Part of a small language model's weights.
Size: 8 layers, width 128, 4 heads of 32, vocabulary 1024, 2.75M parameters.
Architecture: rotary positions, no biases in attention or MLP, untied embeddings, local attention windows, attention sinks, value embeddings, hashed n-gram embeddings, a smear gate, an embedding shortcut, learned residual scales, capped logits.
Each number is 500 + 50 x the weight over its row's rms, rounded and kept within 0 to 999. Layers, rows and columns count from 0. Numbers have three digits each. The size before them is the row's rms in percent of the matrix's.

# gate: layer 5 MLP gate, 320x128, rms 0.164, rows 2-36, columns 0-127
# up: layer 5 MLP up, 320x128, rms 0.171, rows 2-36, columns 0-127
# down: layer 5 MLP down (transposed), 320x128, rms 0.166, rows 2-36, columns 0-127
gate2 102:439463480509445488513464527400447444535457534522408489448555584503380536531533490476511490493510419560536457565604443420567474514520567449540551576585580443453540500402548589491452503538571572499565468499498552539475523520510455510571498502528434378556486447513488506511534527485504494505577455481501501379522615449523457529474527406427480498526438461410488457554475509546504558492541
up2 107:449538548472536470501489488390508405488468604453411547482569560546498494569528397499542474615493408551485523434507503512559633441516529519528505577428511505478451418495499583458454504477532483516521411462481492543474509492465485548585413483493568497416456488463563478545478536554411571478570472421455577549407576517496417530535519479432499502529400548559535496479482464518480537510482
down2 105:566505506618431528494541550494457493526442528407452485471476458466478538599541445498494549470516530477497507509518504449515556541479529423457541526434457456466408477441445560528607479546498630410501544477595588467403519499422449508470473487520558401397458465447543451471508519572555513536526508564448507500445515506535479539592479510509437533418415560565480489451477598520548550564547
gate3 097:548546516380474545517509439522447495424521410486535480519537463406462472512581447540528519460523510506527567533441547480431537449463539474498519517519455403457586568582553500500537483449445508531508569503478481436509599461592431431444423516544517445522440498546457497526495448553446520453449587423506617506423552623554395451564508532490586501484527523441499494540431546441465459540490
up3 097:456556490498509593571577551560503536524471403543506434463412464535425450549476570520540492486613492526426354489496521410470522455525430459533470430494440502478425484478466586495577524530510495391518432459541486532491565421529504443539483584531494462492548581524536456547590477515542500489516561499388524558458498492525492555519475552489485465496476575527496413513437629420495495536523
down3 092:513385526515434556500455504460531541475501463566423497444425489500530559488413492610452496452577570494555520524536476541493485422502509400523489431517426557486620497484483454524462505494507473500512506474573530557453581471545548442475513538450527479595545452509532512550520593527452557428421465512452483695494460570487538500567576557507515502569500602482513497518464491461427527475579
gate4 100:503523590520450578516425481456499553580433462511567446441506592517429522492529517531516531514633507553500447463478511443450451579552509477502468486502510447516557621476513560514474497431526407509541497464555385497437533553508528528479530459551453422536485561472514602488665525493498449464547485506499462412474539540521468548508378469493486481474586565566516500462579590467454488515542
up4 087:502474567527425554467564531515510480460502507427527512502417528462456444569518536402390520519521505525424499443474532536452531476474483538536496479526435466526426584428612586512466483532620494413530471539543398567439530617553507468523501456568475459449508583467430609553529507535527436486587515468436541492420547541553505555497467536461463530614443501568477524505580512496502540509461
down4 092:521487580420504410451439507492469477495542458535551535458463480497574385527526501506527596542511460409418529563474494479538552572532608582465453550560494455580544420480510408490517574500439637591444579504554530528500517528491531515580458500469491564486507496498461495552615494439503510541558477457509497403526503542386486568460533522547472543593501508569497485474479425465445498487535
gate5 108:429531575404474451569470483472538469528396609530481389425519428467565527460578522545486507571435437509435464458560512508480417553429455526500428495431485504534565565477481545489458515496524575357399538470497483427467498481500608507447541535461482439525531461517453502547457468560546438525519478545577435535456412546467516435503453401390483520533532511490480531490472520456459484497489
up5 111:387487487458597480436472470460498452449400492453530507568549489498531469520489482470468535562445472380504496471507538454600421506520471478550384435540545587503536516521557464536529521522485548462557551437478524440499553478502518441439576582578652498476446471445490600536463484491433516504520448441481453517439489538520505469569557380471484541470529561450514453470403483411532552471492
down5 106:448469483445450430530541575440505374500470491530504461493504507416502488466479545572406532507471439470454509506516450482436547457470450498557504520436551557489499466441505470519436658546419505453478475542478593448436498507410512557564390535547498538421549475412537546475445522587523540451547462511522494637432487563427465526456430491430479513508435496471579456540504454408481481516528
gate6 100:461575504497425499506557506528471510489484438431395465515424509526533579538492500534449540469540490539509533500471512527541557415633547483457493589514476420462438433516509469434501580590505500558425459574508522444553474461535508532521512569480596482481495492499483619562597542409552500410518535565504611457484502504459471457556557519507489469455418495543463630541565586475503569542522
up6 103:509587449443494418493462557524501561521439475327508487491518489527410404520430479488549592483505488530413573460500501546475538507461513440498537534511498432444563477581495599462566449511593513527484481423537595483451404408549522551532476474516503449519499560381420495493481462435468566478579405475502510488490514499526455524584521530515525539479410410464450566499540490495539490466532
down6 102:566493486561527514484438543452590483471509536487485528447521508522557504526471460463600555589550392596551446530458531488586430486472407480440437471513557484453475519556591591521563473535535456506541524502564549524508555484475450472412471405512477460598434508496522472505521511354531516583512512492536454479467551511465571445500464526426530579496431480599517469443496596492505384539538
gate7 096:524475557418568439543448495470450471493421536505448425527555451476458512484523492512496606578558432431451570541570499552482559549484396505579457535470543527527534498460552456494454477511459572477461472516428611526456513419461458462503494588512454502596562430436503542516443545526435603436524533531499542541495520380498492425504471535410428446491536592434526472479588487430506466535462
up7 097:545570540410452493512529525445500543556463481497430441489532518550541478489557578480555424576416578441452570472556511537450480516502505485552453514401502604483611442488548495440391557462475397522493463443461483433503517467530465479497484501442537499524522475532427407491603485510528465573441465529469433561579516462461449426516410576427447526489526456422485551499502446528586511513594
down7 098:518386531402495456476547495557476539508433504573560481478478457513572425495418492440489524537470482506412495440472479429526517476468569425555583541585467456579463546525442451508504441499522485545490486580517382539438439540563534434506554466493486523463473426428426517484382480493485528428551491533577494516520485446621556448469539442502456495596508555477456544484480476553363484526449
gate8 092:506449426496451527490495449554478514522404487450458464478528568514490513504537557595498516534415491528523410466476483499465549505468615525520415542390573480509511492550468520461527583479484447534423507435497485445533475511455427419459531535533509522501410567489461469435607528542572501460444491537462492419454487541418484570484423521334569509488624488442494576527507437531463470562562
up8 093:527507464513510514466466550553536483471549568576603444415532506465458470503520445553437553490547531588579510527514474506501536423435503435481542490473524441453599543521462526510472465568590579483502539475471440611474434415592499602494541494574514426469583522499470430442553562500438570508484505555388440506580530484532458458475482439476524433526392452535412572533468473477548562487511
down8 096:420523513508508545476485596450512581514583523563506457504473483451548472540547526487520380487530503516581524582538424408478500515502531414483542512375444656473616560484477552463573427389549545459551548489455442476442459552477566497437561550487424527508532543491550476448498525449560497546503495519593504560547510576481557488503423513446499450472473447461488467455566504553460523453528
gate9 103:468444442538555517540573506520491547549501555509513431487572466567463563456414531490487555601464528561548468441550544486515456561554424492488512594388563495420519587495539438484448479501470549467521592523517505511395482402482549488524532563477528487566589569513528548550551499527436539517456483627564494500470496456527449548618478500428534531492582546490567594504562458508561561538518
up9 103:561546585474536517465534555504480581542443581436544508470515399594570493522571579476518600518484420515555504421539478501457558488532581560511494465490547522495520635612522496479409459486562448427443399472438501579421468580514457537514498485485519515414465541488486516469467483462493566523503500606522451531404465558506464506445523508486481479449500480501514480446557559497564447376474
down9 104:512512495520451583532556398587511486449465455571437457537551419520496546525498459481589511524525500461445455499495450510500480480481468699460505426560438408606562466513542510463500507500454436475465468523473515553469479421468503476599485556561566559512479482501488579556431499466464623431498523466470442598552522512421492521555547491479466507488455469495435521524415522374540533492513
gate10 098:394447411525440541499480465495471481561469528450502474491484446518541466526487507565541479476522474548497499503444513426512594429548495541565472464480477559449552537484568489458464439463468562467574473464433311581433540503495526429503469585598466547545459534525504483504504500574426442401502480468464447493549393530561400575524520571499426555519518491461503467547457548583502599467530
up10 100:516608429536543356534482443412490570379563434480495516537549567492422529498436533425534473508522564424534504459486520525590380544475471447492554488445565574551511527474470471385523480431550495501562533522525567467494516556478411495593553501559550475525555499419544425534511509502565459500548418518527522516530555487416490483466561491488458490514525466465460489512479386501472412519515
down10 099:440400504471515481483390470570641490532496517527561562466498462550506513480569594524503502560489487562538411506503453454586473568520430459426450510451564454479514501457414383618581493448472477446486517509535424494529403531467617480513465504536550485482424476471509507536495531556567488494465578446433480414485479514560588527562615513482554539513476521546507558482500445487488544465509
gate11 098:434475478468594519552473510450475489500553406469497434502485431553561530488386514463477579515496516471456532448435487493519565514562514503479528447548567452416465508459511473566496465477501485412629444410463425577457653432444434487478495470537537517405559501562548544469557517474561474448553509390533586469473550530546449434521542424527552531533527533500504547534505427483469533498407
up11 101:487464468557541501574408566423503468544488380519422486516594542540532531449481449429531568435475448510531524495467500533498395467497494482478529527523495491572455561554534523552393497440589503457509394496481455526585508546545521496583499556544535479476456486511503495542580453594449562439493558422526545417566530583488432522438458470469552431491454517557455509490601529381519534460432
down11 100:503392468466730513517453440484496474487536474494499460460504464477571497466498557493446547491510492488490476459496481515488553479501571511521467546544489479453526455491532554605472601473577514526558523531507508536408539447497490424518525540569580503577511425475552473486495529520585532500452527521508549613451563546464383471451478477569567480654454457560565497543531462520419501502482
gate12 091:457578420512533515491505498576507509433469536545432503428500473518486639482508580489537499537438582498590432462536510369452527485546515437477462407514585630450490482541596578488543503493531458512482495577469546502515563499460483459560514536526461541521514555581556507423515600495562479573506485527494548460621485497452519534490505560536510507377501539451481444494462517492561506479619
up12 096:480530500483498465505483534407458456473489540483494579513474479499455539411497494485511418473495423513568588584550480509541636470517528515539511577522527534433487506428434423362507514474473416482501545556509571384494495490563546583457504487570502557489421456483529563545476475629535571438497404489413514436415443482501490484410464546453466535381560502517496508450564530510493511478515
down12 094:461430542521510472490524334377481532482540517435540462445469536532478432502454491467490559517473523541552547458486529508450456402587442533506508501502483519599437476513501607508368510523498486508505541485498462539496547506509519490514579453447521535522533504518491444420430426567501467448536559492459559508568535598499488472535546604517549462636512521537550426498430625522448445563472
gate13 099:481501508505520561523538485492578481570452507549424548484474525563455467532538451496508558490529425502528424551517524481493472535551538480531420479380581536492471498483388609512425443523555514481528563484466456604569477452559558534557496485504544434509391499580431419430423470533532566399484556459501513494485624506538484565545465413518545498402507444505474494596474465423575524498505
up13 102:570515463468534423481525534509423513528454490478490443554521486577571515458471551497509415435472452496510441581640485533495533521437474516540542489501447600506498590471520456435448483431404493464570555509490473511485543495580590549544471464423481468469605424481540488527548500509545622469509501420536496499569617547512545452450462601503494582540413504491515472491544424407548454543484
down13 104:487531507501480445414473509537494463505494528458512491518502500549602458500469499494629441501529429427453586467424475535543465499485421532537548535510442489395522507603507573454547443444448526490463549532488522500447537430477513462540397389570509415526462501565513452466387466497539590514552451482443462422517496455466527543602526447535393516519452600525506533572449536472387546495503
gate14 098:417601424439499533491455511551481522563407387408475390441493510513420461446548559491504439565509501577503461598480504513516528475506552475483500532566471501481524540490512479542422434420484555530488566492456464522500603511569575586485544546532542453537482445423526495514563523566494499586561474487466479390508470566476528441413440460524537472539574462526549508544548520421580547589494
up14 117:528513586498490479517504461501469465403417519505496575563521476475454401539461460446470489540482453421436546560536550466509542508514585531532526455505475482519437490536516462507597523471433474490574437480396524536556546522451484468461458469406539652469561461495388498490416495401468485561497659427440525545503579527438526502556537517433478478523574510535498429416493427496494514530492
down14 114:448505472443537545548520424527483425524462548554479404577475503469503507520467584449545567420456549462473440569508527566540505505491488527478530537530517510576494513539463505512521507600464568534561478519483551503611505591477379507472452501446568510444590456552562519509503520546503536455476566594511465459568575431704533516526481465416473466417580478516494443520533532499538512436528
gate15 098:450512464527515512509490517597482458519530505469468417511510455434598439533485500513513500500413503531546488476526534520564476541532535471517415486532487471543455412497374546531553547460464546553408499536584537454463466511519434533458601448422438573451480483540495440468595408585432628570547560596539510458506465476484542521619577530457502438389500526488564451499512508427510470519509
up15 096:558498507484563591468563444545458444531555535461496517501460481485430536515482503500504484544514533468504476596523436538558568549409496419461502604391439502430570473544591541441470489492518338551545531490494461438435466499476575462467458477471580477617541531544477524457438616511531435532428513471516455549556545552458561526529538491577571555510529462448546513465454574552459444480520
down15 098:461501558425568518504503518527484469506591474456493564506539506538489613532474530558510405523465507505483560507507440470511463499498406451487637397476484498493486543447589581465478521436478505500505550390486484463457390413493367492491491492447522509407510465463506508576510486578575464407447573496535577577523542564403459481484442595426544586464461526492508450504514549536496525522524
gate16 088:462486462463457507485354509561517543480446538501437439472536459470490562411544464487522459489536554535479495481488579458443368412471440556375445634492447514483531556540463536509559457536488528517439530494606518467481451467448539457465540403501569477490465468521502543491541594542449503527457477492546536509534508535446400438529498492404515521399553478443540528532516519423434486563590
up16 094:501458469538485526496504492480514437496600444493523576551535591481496530559455564492493558488531488436522478550453472545575623565487506462544575391587548467501441403450471513533471534521477438483532508481462559534504535491497496570598514608447517419474630442484478424499521416474516439521510483543448497506580581357508532560423562458569497491535491559468507465554565542501537546492430
down16 094:496507554467476470553529252503466441489511417486487535504490485388498472508475562570551507486523488494486518442526552500543475477521444491545505480404584521422519494471438504546501542520470421562478503500514459527515560539550543437499469492461571486489476444515410415495492466544542445461505473474513542406561571496628474470441528510534511429410478557557600507513545498446529491502377
gate17 104:400454466452588414546549415505394517547472572523484441496406498423488472555416505481438539552558501495539552551571560412580546464497466454526583538416544543432506533518464488490488538499407508444477487395523512470489525516510447504443466561553525485486449477496560470549511466610537537430496482575558416458457503496572510487408445600419491419495514529421484534550539456491454490533471
up17 108:476459487427530418456501553543454467658500473579497413476460511483534483511500509498448533468455474554490503592418435475526594452521501503515662454378472466457510585482503527490505493549473478419562437435534479511563547411498565449445470525588599422476534508484549549552495578543471521470563482524552437448525546514523451458492521539505498462495421537524465521520492489593430533557428
down17 107:476438474492481488477463346429488602522517507492397510493559542529491497527571453527540485525481560480448523620508584468487500584537521430491437532573528472552531459422484499466511579507608541506438489526474579518472427566513487594601496499507462522506420382524474472486448544401473463581458469509468506607470525416444541569471525470480456515524505492510473481536500482535585391513443
gate18 096:475556416445536525595484498582592521540486483468525526490519440508518516577478566513504421449555537536466452505558497559541524454456490552480559515470498527486529534449522545472451512477523471616541535445487527391400520469519621555500586515501449430362518409503558449471533428485397413510585585559474538486530530545518454523434558504546517530449530559542473479469474557471477386461553
up18 100:398552392452495463467481567477583462518440509487456561551553498539566448463578498473420462559508499503511462456449526411522494490433591513534553575458434549450527533587489609467485509480525475415498560477521536472529490549462475528472491472552551609523423489577533417508528495472567553480456483434474416414424453492438485380390567545492506562463472419441481464543532475510470473500536
down18 102:482539550444537509456517330432546526585535521483539555546447482417449494462553453457549545512497475556534573525425534492540544641581611550530482465550473519534585495505471483553497451480551495448473410529492531488434466497548418437495447442496556524462404473562460495498410442460469464534546463531498488577578536565573558547522415504543517482598493547433518489532480512507495488575455
gate19 094:443576499457586596519504513513577548465421488417549458494396510493497462516427565551407540510525551461439436455491560409572551489592488576504438496423521525497520476467506511464563471500462611522543557550484537491402571522512517524544515542527504511590575409526535416493550526478444480460460524511542551451555540465514446554450515530465512554345526410513498551475495486509596489552500
up19 102:532410497511443445566533469474457533508535499544468513518578517532543447542530478458631512492432427527480511434489436469500427571526476483517436308577550497466476458463514539535446536406523516496537484487459557605587464506499485425549531468455494476528530509500502511537504546468489489558555563506527438570483513513539571470621549461556532491631587573475556494445431518584503471546550
down19 098:481620551451590445518514463477499490489454478512492504431499494604550582547543498444436457485612523464494494501606513483493518473502488461495561496485504522509552515490412529476596487478538537505515489586444462513540475503385526560443529502457480537450561510549440536447523522429598480509547456574526506365481424459550437594441470425490466545381510434451417526541490453576473548432440
gate20 106:481478459480379516541556559573545419562480487542539526442484494384487573493489419532544491527448520576557449511528549505557578424465556455479457541493542467480454493513519451510495575565512461431522487482488434469484519472496467492505570551482512436526503430574444491571532529482541436441412464479543464467462602534500451385426559356541538451487613456444461478463536472453507599533436
up20 102:487539484441514453555489459485519435486549521475435486554550466597439483557537575402502496534501474460495557527545532593498491542514532455533544429491480579529539556577457573438554503498540458478480503532480484516516399489482513456551449396577496465558492552561465432480557474554467661496508525429508475588437496385529483457479517624463519484499401472605505522406424542510531478571498
down20 100:475475517525433509548423465560499470430465476462436547525522462561428469442464476473507487509522515481456574529420390464429475460526553495638476487438583462485481547566499474494487407492490486465604518463444485457450526387516490463386544556590471439547542512536529554447534471551475510525546533513451526531488504604364473478492519514569518520458568562503546412448547556594472542435564
gate21 102:484499459489503444422499501563494522525473451494495471383538440479397397515490502511519577487415548592463507496471455407467476469581498515456479503483541512432612478542510493465493574534528480581614386490500506489463490424550515429535474530518551363512530592468491608492519434545519556440610527580504462485444507523504399483504416545458501540486470490440558537496588456507455499500541
up21 104:507508404560556534520480525464558502516542523589519455411562523473512577416579572572525492481555569563538403547502516527554609405482443524503542524558500492547367564520512544483470423396548519551588466535478489488497527443486549537452495564453533507452571453491542596435534604535496504516562483512517561460500440564542589519562528537540503460503578524507518499435480503577424475550470
down21 103:392458532477514487568561579538511454499483474528569470494569519494514576434511446514519564443431434537588532537532466543436512464594510623561485471462461488431476527539540515473532423441467535469513507406581537532557472492398519527467579524513477513478523624592572553478536485522460502448614479567530492624523521470483536503495511517417435477576542494523484471461512507641533520502454
gate22 109:498477495381452508598482502551524438463439469459582504454443470524477649481547451557526482424436520595459541527601499607536479538554532565475515507379435510489578538603496558571526461424475493452452546555547520474469486497546404438457557550440488449474481461528374473485474510465437535505471523533504424524467533488445435523443495478499508475480511525505625485569455512459470493493516
up22 107:572413480565573469517546474474567513492482509501407582585491515467546499451461505394449607585545482387525523477385526477540558439511541523491473538510561487518482472453417526550454605576530519532496489488440498509502513515487552456540473404575460472416492503551550538507524490563574451486486458484535523502487469465558564543610420483528508485563535430553432489567497474588629492551465
down22 106:504495542529542425512567386458496484433535448542494482527432494546594506453503405514568425548503377532583527508507516492544492451490483525617509526421484399438547537477437544433430461481464483498405479494471496505421515519555508554556531443499489513496502469567440550521487466577501441528495477520473506486582433477566491408573427403443417591525537531383558451431490501536535544495483
gate23 091:527527493440543479500576454480429509439516483443476544460512497513502527457427508466548469465474483527498506427519587481512442531474410452510507471431586596456609419528489482523465528521428558401498568542446527475524594431505480515452505525445463402445496544512487485442523539514552379500562575514511511559541567471551448341538553514476473502467493527325492562528427505494501574517535
up23 095:561489476475458549479530431495555425467448527420461548459521491524428458573440526449449513519580503493483363539466518403522485407465505514534504480494432500432483467530546447525376562519565501510501463577533520464491527459429494481503462584447449514583549577480563500456536618507406540484537482412431543538535570475514516545508543470409398487459426529532471392488541507478543529601505
down23 096:466437377520574426483517617489455472491558439526450459529495519457574502548533583485458500503554487544493475590459487527469461543494547416583460594423453482468475542495508506521526469484582446526484491516509543488433482504514497594510506558497501535451430559579538547473498411534447450458550569526383496443465557471413472512661528540506574480467483548489420494454585523542496402447498
gate24 096:533470585494512542527545392534528606520356515502625469520537615519520575487578478527498495441522442433586491490493490539522512552555570500551554511478530533532484522453489483432514523457512556456472584466503575484549522431491517523541470460507531484481470574502535516529474460551492518583581509625546557443476447496479545534437479486428473575458603575467483618501553462471524419579473
up24 097:523462512608518436474480546518538620498496438527534471340493495498459561539396529615482466408534499475479507455495531509509459520411566511511461522571517475475559539428478529566587491481464420477469503447544462448546491454491511555472488498535484546574460472462497548437553548504484462541598431546458589484382458505479494433551527364566469456470567521500505571565450476435482453521488
down24 097:496515526545484526528442579501618553547536405497424505449452476419531435537494485545434472512494428386496532434471551432511537513487486593438535482483549611509464496527476427514527446467499521533453490482517469500509565473531441516488493504442533557467518370517542526557431546499560415462540491475407542508479546503434519449536549441549480519507483428464322547570458511450456453445611
gate25 095:511471388445431503533522459487548505484594538477515476495420347523389438485529439522496485460431392506527476541546497511521431521502488490603531442461525509544491482527510477482519456511395606542485401498495522467506495445603517470527529533499500554507456506480545519446604473520606553510458448396463490488504473492516488587533579507564518521496395454433623482533452546475428519522440
up25 098:540492503409493428497505555525408572598470578445477490552566504484438497549561474436517545458654407464489553466483484501503461470507545530578529556470502519506442499461495505518463521534553480515508496426463475501441458543589489561595535508541518471457412578519467511557465465457523570454462585443433524485511506523588480471527539577492506446512495501389435547442498464367578442553396
down25 099:466586548537403565527382551485610545566481528499569527491466548531574536566533535473505520521484519500428603564477522522544492533498441480421470421545503526477533490556488499529479471485510516544519496440533599536467440512479514462488482491570528526467437436572521512416545412541333449547481490546518486401546467511489633532500504390564545560458543543470575581555505503534508470505472
gate26 096:466469483427541513543549492438503407473460548513468472538443507456489476509430535495533563420516289454516462500440462519479538460539472608578558588457509589416492483500429485543527375482559517521517404455400482539496492538437471540520597537507516519485438506486469550457444516473538574513500591485450512460476539449494453509515512551511595409498530525541528556512572463475517433477434
up26 098:401514473482524545520465479430546445550456513553454472498454480466414453554448440477494480500572382562510537531491541423474512469487504534539584532586565496437567524505504500532502503392521584447541528532460453560510510584509520487502536511515575600471486504548405469448434465508455545435470454550459540448617437579507549482428557481522488535511452553526446583552527539469447403477353
down26 096:501558473515491553474435608522512488545491455530421489482471501541500512474538475447494466484488528498526552446447486447605549479516463572542469459593572513534509400490525457503458534508491419378506519488501524523530547559635481436443537467537479488415458456499453584477571491472576541506534599395459508515504482473393420412497505526598570462624579523539553514545554456527500408471511
gate27 103:385459484490501481609522488494435469482461465553546439398565475506520523619465514529559521569602492566568592593472506459524450452509462534511456449532537493551456502609483478496476452497525378510564507483535439464424503491561458549526521492474555520489430583507410575447524521521546610525596463463411483522540476473560518602501481546518569552506421541501503521521489495463440459573483
up27 107:546558469530470547441406563385469502449544516570411500558483574515614520464540441479505489537468528488470451430611465517485495528516565422550445511529564517512555535385559506646449559539529479466371488581520485469480486504423480487529552502584465457528476424530539492595516583440370459461437487528488522509562483515526462504474513452499512507523507507534464487440533478549511455419460
down27 105:550506373451589485464477445463563474521574512463464449509523479477568407502475462503553488534458475504551432412594548490496466548474607587523506450479532569500476457464548558500520522433508467545516499580516512480526529494417481525419477537539533427571495512628565536561544531455458473479453477547507485435501545529536420536557612535491475467501625416484563432434587475536479513411546
gate28 095:462545490443594505478451467546420488576604517535543520534479510496573559537495458510626404454530537469524512444580572464530436563552451489518571560488506474570409410507550490491577557482471467426517496453412457492521446497478416484483471536527554487461508541475461536442489565513490498523607536556432634459489611473472511449480550461513509465516534585510583449472492517372463501516478
up28 093:546427517530371545508440516568494522551491437483478461517549503560512470521530462500449585569577424560590375455480493408447498378498495394477475534501494465444497417556404466544570448487559469527441439398512512510558489470553481550528563540481478549466532504527464536506550547577503494458493456529482597549577549550502464565501510490461457431489540445407445500503533534431451541455562
down28 094:480487481428533429526514322460492513461530503477455483497389452457466509435456398492541529517523528515518471555484425512579516434404521622507432555585545507421489540546498519459583503470538542450463461502488612482496499526517548596526497507481501474511457428507540574488449465525458487478532449454521545482490485535506458431650599488514495570446505511527526564421573452558418547537492
gate29 103:510464452457543505583454476500537470507466574492495548498506467424449533455432487606543505514464489527487431547443569461481454457495423494465513598503498551486463598464487508374514543413433568570570475478418626414492426553477505562448553403476487503464422474488477520513425506510466540507497411495493503489508524574475479420548489522465502488356608472415562497511425451484572497495514
up29 101:446563529564450511531595439556576407464460483422402533560560502544498518491544553442524452484488471411614439608483550459383488474531468473523556457533576496545510460420425532514527498462530387498445531531513574426429504495454569475525516481483443538564462477485544491423488519526504478525491485469480564451401563432545461532430494545461461534582466407555461530464491533469487460587526
down29 103:569503509539520512702547413410505509454547515550362440456466517565499596451619462474547523493523570533518509441594495429428500512427500451488557501495487536502479461448498511551504526513456519519450520532536520439436556521500550538454518430558609513496479460431510532445488453535555554519463507505592518389460505434460467550484507502508467527510450573521533528593465503402483451484509
gate30 100:457576540503474464539553467576433485632444547475563521493481445553515471546451510470580511505494447476417486580423448506526515391464538525513569486462424522412481538518464598428558509464409574441520547417507530497487493461555526526512439581570537427484514461419417555567438371523480526483514495456473415504509541466554439556394553495480420444487512484529504568523538477499472503443513
up30 096:491562504525562476513575517537470546646553441536484544514505511469481431523466520507506625454446553517462459482609505548372552419594501491490540486471539542584501476533587506508494492482472540523454378506443543445564546483453564538497510600530532474533428537432487424566536468497595494487503401513606549519524477562464471403534491522509543547475455491455441503469558476484541502570419
down30 098:426540465509496497486388584436540403466564522599453442586553477509479460470446425479434549567553434582526453523426514527551468449514577648520466515533509555458448480519514602443392476512435461487508491543403395469400464524521519452472441447508574483518559535554514549467463469532452495522489505528505494594485482488500476451516470470491432528525526472514554519454485582493398434497532
gate31 107:488485438424472528567524474426505507419474519457462397457468502575463532481458546467545488499538524527584504483580567522526391464472499575582577502466532471505564465482508546524492433458456501437566463519421417519453511508507520480507575530478603576553548544463606533487573610535475525511460521487512614486514542618562530387577511478451555487482504572545501536534456525471451521595572
up31 119:499409457439523489500627489428547461501424443608463421444442488469505502472481486453500530568595448546461418555595495473530468514541500493536480394477526523486470469425481483384521419555488463439533594508510489505473564434509504529505485572454467496604511522533513517469532546611559519425516470491503544563597486561561532513481604484550474443514520589524548501530521539391481566501554
down31 111:582397444493488477522478646486574454439464435464486427487526494467487522450538455393506512490548502498497418574456486494520505493537557470484487436414556482436448505443519474538476500455530519468513576517527379521549472476491551566510492490425542462463428466483568535560460579504543478537500475449505517547578432502303520559471472558454567579556495572484537492563442537543492531419537
gate32 094:356519405524562616576496456386565557448516474555529461481520459514552513581470498504610456510473524500501456505478448517480470441531525565558495443551563530598559510517503489474452434464480411518630437480429489469515542474512523412515579501549470435519533554513426489502493629489506467413591554456469546502514508596590489458496512515480463528522549549505522486517483551502438480569517
up32 091:623599612537544453519519545433487606524531453572456431540421466543492474401466472519507518474493510397549557547495568485497461508433489417499564432485422487480529527497570516507510552539524580443432560554495545526504456550451463543551476545470513577507479437495485470509465433470428534514469437541517388549477602460470481565559549493471514430499569457514440482470536459515508577396423
down32 094:501591472505603503586541339402489533498430476472483469501477472470439425398442473482480536471597512547516519429493400440508491474517549413543506437478655554548557560483491524441460515542494517429522465537506457503439510536480447564516521462453467427565469480561520534503496534447551468450464499458479552471557520485500546592559529436528541533446464549368519518526512477557498547489423
gate33 105:374475484390471561478416496524505497560501523455482486440578456550423485532529585593543417585542483537468571464400527481507475430583488549467494495455472409509477546502510548480546437499492499464545519422584429488502576458555474441471456512452497513419444551491541596463546533547510540545523484524507450373524618599487497493515488494491533460448520478389596492537459487513452493493551
up33 109:460458422485441416548483549595539524436648611556482509492485416513463518504550582450596472504555452554590527466556527515586564389478418450458444477400464501511540498554501498493512499455480497496515473481511453514469563531445491420508496540484566441557519493605596560490545496544500471434559403562559501497495533516485428505571574494421546503534469528462469493505425515551564492471517
down33 107:489405485534426586495531435497528528623496475469487393549474569508531491475479448587555518441446442572509556574516454511426569494537547469594482464511412445502614595596474480525510436503513517527525564541475510524459459506475524463450508477440462538539454460436508441459513482573412527455496505445540469600484495536466477537507480489495477544624558527453612456462455531511491463627542
gate34 102:440488521518603400514553498453453560483576461456536516502527473521488584521415447477484557493511450539394607498624505409570539501544509502432600497442488451473429475588454555472456408505440557435488519475486448577476483551563483474448518434469473610492452450518495395537502443527470496456556505528467507433483486534520461533466501446419468462526514471477516577450528548388573510552458
up34 101:442493505512463493409548488524434517611459519491616526475482524472553558521543466472482493505496573439447480490489556419484451555548565514526450525431465436613502539581522587442564511450546520542508575514567501553428507555606492448530555478526541426539548503485485563550434489513538504391631521566520432476507561497480535503474610528435466480577392569512505467469526491483562515526583
down34 101:522472503491460482588406630513507429503518466552467522500532556562451375508457568440501453442477444466499538555449498518485500492553555469486594527437478473526528482450500561369575501481490453564526540464605524456491587560428463505525479525475550515506594570497488463482405552475528516448513494499430460639448502560532424506523557470477505411641509490505450473483508558477464456508436
gate35 099:525497446467456496432523494435432433581462464604412501513532574548504470601487441580474504625435534475505542537533465573425516524486431468420493552477470536511508546598552473488435518496561535438530511530511491426546463565481488479616537516452490480555445507448553509477406496494456508497472525462480459452557529451491410471549523427438526478406591513531451453519460590401551495499389
up35 094:527539514574485525419528533511533540490461460458516443438501479447525536460448556461435484495505618419489441487486531499634530503441458512493492499562506414501534496422594497456467601585552519491431566465518491482421510409500437519499551559475549495568588441426424471446477583512538468483547593542400482520581454457506508539381550509495498424565567406508498482578535516509476514555473
down35 095:548441587529517518476530354475427467533461455426482465527499490570539466510490544496561472473497472444526520452488468511483547528552545506595467557478506390465541431598594521518524507548492516549542603426399526507500539448446556558432460509516494448496454501476527513443466497531433490525435408550536477450445558539523537452432506391606441454460414543597445539577477509437520449503558
gate36 087:435438421451504518499598486532492485511447487493569431485436470505456578475564618516440605484510584376538511503428460484474519447493537547534492542435529510448472613520477450514482512575510429540596519504411507440502432473522452400444527512570566536526591588455453481470529499500609565455467443540537555536511505536556531445523546488549550492484423490525496476484551386480481523567471
up36 091:469489495430497502471527472496476514443407528525527357470487468466517478456515558508547476465550566495563458435470524547449451393427440522566551512414579520469438522552509604550518527518481628505493397495541562489536490491559502526465493499574525507533505519429438488432553493569510511428545476506470570550483490689559497499440556529560519511477429521491426552539502555417466470564435
down36 094:439550598548458536511479726513498537453551435475539476569423421531493501472456521460500599487535494541517483467507453471458503555510457461498501465449395512535516488450520407453586564544480577533585505530566562545472478494506396603487503487502480525489496564498502531490541543382464550471470481529472466508442482436407479526540500480446490461593561509529510541492492470592543472407522